Part of a small language model's weights.
Training: a variant of Adam for these matrices, 168M tokens.
Each number is 128 + 24 x the weight over its row's rms, rounded and kept within 0 to 255. Layers, rows and columns count from 0. Numbers have three digits each. The size before them is the row's rms in percent of the matrix's.

# layer 7 attention key, 64x224, rms 0.0665, rows 46-52, columns 112-223
106:150133121153105161186108112131048118119145108137192141146113151129153087157126143124117098127164102124173133125126147100100129146140107127097131166130155087137147135092132148130162093142185132102161122197125132097142150168121134146090127127139130124127147141080127116125168127137125146122111168150134099078126081133139086105128113118123
091:120142108120160138074165161076169131188155136132134126121111114116099106118158117137080124131132158136122112096133145114136134122127132157114132094147123096143141139174132170103082125120112127199103137100161131099120169095130128147145126118085115155125117118144139082106112094121100112166168187132114120128141106100138148115138138109087
095:156126134100151107115096149158000129138123132153159155098108127161125067167134108188106103106132125094126121120117128167117138121131137161129122081121136149154150160127084118140117157110128146134130111088126144138112133148149115140188170115133140133157127124128105109128130129113121077154110131110125166185094126131136139082132122135102
092:135144141124172146132118127120000137126121113137166132124150123131125086102145059163136125115127122085138120141165114142155121124108133179118125112121139143168130115136104126133122120127113126132161123143126147151131114149120151175132121144138128161136119111126121138124112129121117116134149089132106154149117112153080136113108141133077
105:123110144128116111138140126162130099100107139152184101150170165130119146116140196135141154089128115121146109158073125168127087108160113127119122133125120132119129134101149106144140119121099129127118145102135116122136126128133156174114129142161154119132147119134119109149137173145110154137099127130146108039118142119115127109149109133135
103:121158119145168097104184133085162078123120131093113100109127094132116150124119125092133124116115148131109107126119135144157091135133121129130136171133130171152119155169091164074143137108117144185107170138091128139156130131122093082143130165106131154109074114139153127157122123117116141123117112158103180204118115081179102110132136115116
102:102144142132124112113130139096145098153076121117174139134113108119119103126106094057149105146114118114093101123117120132138102123134133135156113135151115141104138136180117172099150145107119125125128143147107094181131138143128142101172136156089100099110106174096140142117139139116109134143097087146112127143102125137166159145137100102145
# layer 7 attention query, 192x224, rms 0.0742, rows 47-52,111-116,175-180, columns 112-223
092:107099114127143135078107122110128109160123113106052130153131140164120143133086140136132118150114122078125096105126135120150157097134108163142094091103141096133135141103154137149096102145138144109160141124166147116155153127134111129078157185121098136097095116141085092102161086111174131162133110119158105100167071149126139132155110112133
117:140153144091127143122137191141102130136184121160164115120091117138116111199154114134116122112098087130115148109158139132096177135095134132125102103162146118127140146157117103154145139067156140155096137115176081121148107123157123151111105117089134109135102143146147108166149106147150117118101154139190119162138169174166131153136123146096
111:133113119092114141110113160113143170172144155125115090180137115185114152117160118113150116158090151114109154110144149122142142139124127124140144102126126145097103122146068132116123149126124114168106104088131140171140102078108125186158119162158132143149111103165111106158089126167144148152125132152114049134132134125122141141125074124145
125:131106157148105136111143137156134138142094117127174139105167095122172116113079134130134168149145158156102150163108103130145123145160118097121152143107138105124090127153143115119133121133097128162119132142118141161121091126105195128161144103146210109154116119109130119119129179094094129107114115129122119111135128157128152154118183146127
109:122150117160117101112128094111153113158127139131079133125126139122154139124080147116160157123122130122076157089092124149077143068131111142127119102115131121139120120120163105121181141105138134112136165141150117124164153139133126120157097116086077185128096126098142109135125145170117104127125127126133108130100135115133110088123145086108
109:160126100133150103102122115115135135106117180128136150104129132106160114107127089144117134103134111123095148112129123168102172110154107118068128136151111110131141124124094117115169140099132119138132148117095119150140108156102115101185130129125083145152154169145136119117150131140150105141093144130167123142142134136127123152084164129119
086:027113108107124126147128090102111096115141113137117122123130135138133117108070117180134114161115167089130155157161108157152133097143109144148106114115127073112142084137155113152107119166132119139131129098144151104142168124113157157138144111104178121123112108079119103091153095185138139143158129086108126106119139129132118125148163108127
094:148126140095091167156117169136096141148137156118122153147112167130123147158144128099098152148115150162105129070108153105117122145108159158125100080117118128136127142108131099109157102124120105126148112111158126103159127144097073127102124134111115123139140131105149134110117131121149127157106135088197082180128155151114101119144094164128
098:114139128105120134085133163104145117176096181143117157133090121130124191144162104129108139141082125105113163124117151117122140138137140170109093065135114139110099115127105124094172137111117106130121122126178122138132140089097139122143141151145111133163148106146107105169079105141158139128119147146119094166108135161112107120146072124091
083:181114122113089142122133148116127084144090180129114169110160142118124166116107120090102128113127156147100151114140136099133129169124125140101129097159111161145127102156131122095130099116112113148121175179126095131140100143103130116122133144151073137142169147175112117115103158123159164146126100136153128150133149114130118140099126169135
090:095113128112126083114160104106142132190130118134114105103147169161159144099087167101166139137147147107130133123129103118140118104136106127173121111130079067156088116167158066119129125169135097108146140088148151132162153114106135128184116110103165143119166133068111092117122154157158087128127090115148130153122144119121169117120126116160
087:116085147121147116158140133139120078115129153120126101137139158112125125109101146100125117083119171115136135128141112137164106082146095121112118121110096122136112119116173141134149100161118136160152142098128157112114132166074103140148110145111181146116221126060122119111129160128119134161101108101180144138140123123090161131118155147205
104:102110083116125139157128139108108158166097147135129135132139141080087088152110142135094150160125075131120153103164138122107124130070143150109125144176142144144163129121161128114100110113081146154118151131198108129164156144149130115124137096096123143115119154124115139100142146084131119134116122129153115141151118127176142112149118117100
078:132156119091137125125133163149088125159140128108155097110132165145112145163159123147100134104100114153098140119134117135133111115095099101108118119160146159155137170128114124122137176128124133123115127139139155139173152147099151120109151117133119150164092181126108085128120112139106100165169155114152113173141123084150094147111103164144
057:140131143124152120135161128097124176134150115138149117133172106148139125103162116141128132155142115123131152132138118139120165112121117136135185113122134087137082133122143106116096147127142123148076095124149115165142133088110163118106104155160121122139115132129109087098105098163093137133132122124087126102109152109123111136157129110097
092:114108107114094165161108117123126137074112133140155108151101106169113169116098115144093109169113175125151136109118114133148101145148119123140116106111102140096083095117098126127111160114153118114150118119117110147135118147149161106108139129161180128138105131142131088075126155146114148139122133117085147119127143122121117165111149175136
097:112106109111148121098146110142143101158093154156133128115139146091159112169080151115121134118149079131106147174118152100080136121132130103130134166144126089141141146138113127134182111092081128170128192122134129146153111147102129116139161105077108151145097133127159137148129156122089148141109098132146092154143089116132131118162125136136
114:104119134110164126087121116121137095160115144138122153117130170072171109164133108121122130139110076108119133115121155112092116082146128129152122136139123139149133130125103126115170111126137094157120154124126090163157103120119147119168128155106103123147135124127146146133134129129075120148109112156108095152165097111138156107132114110117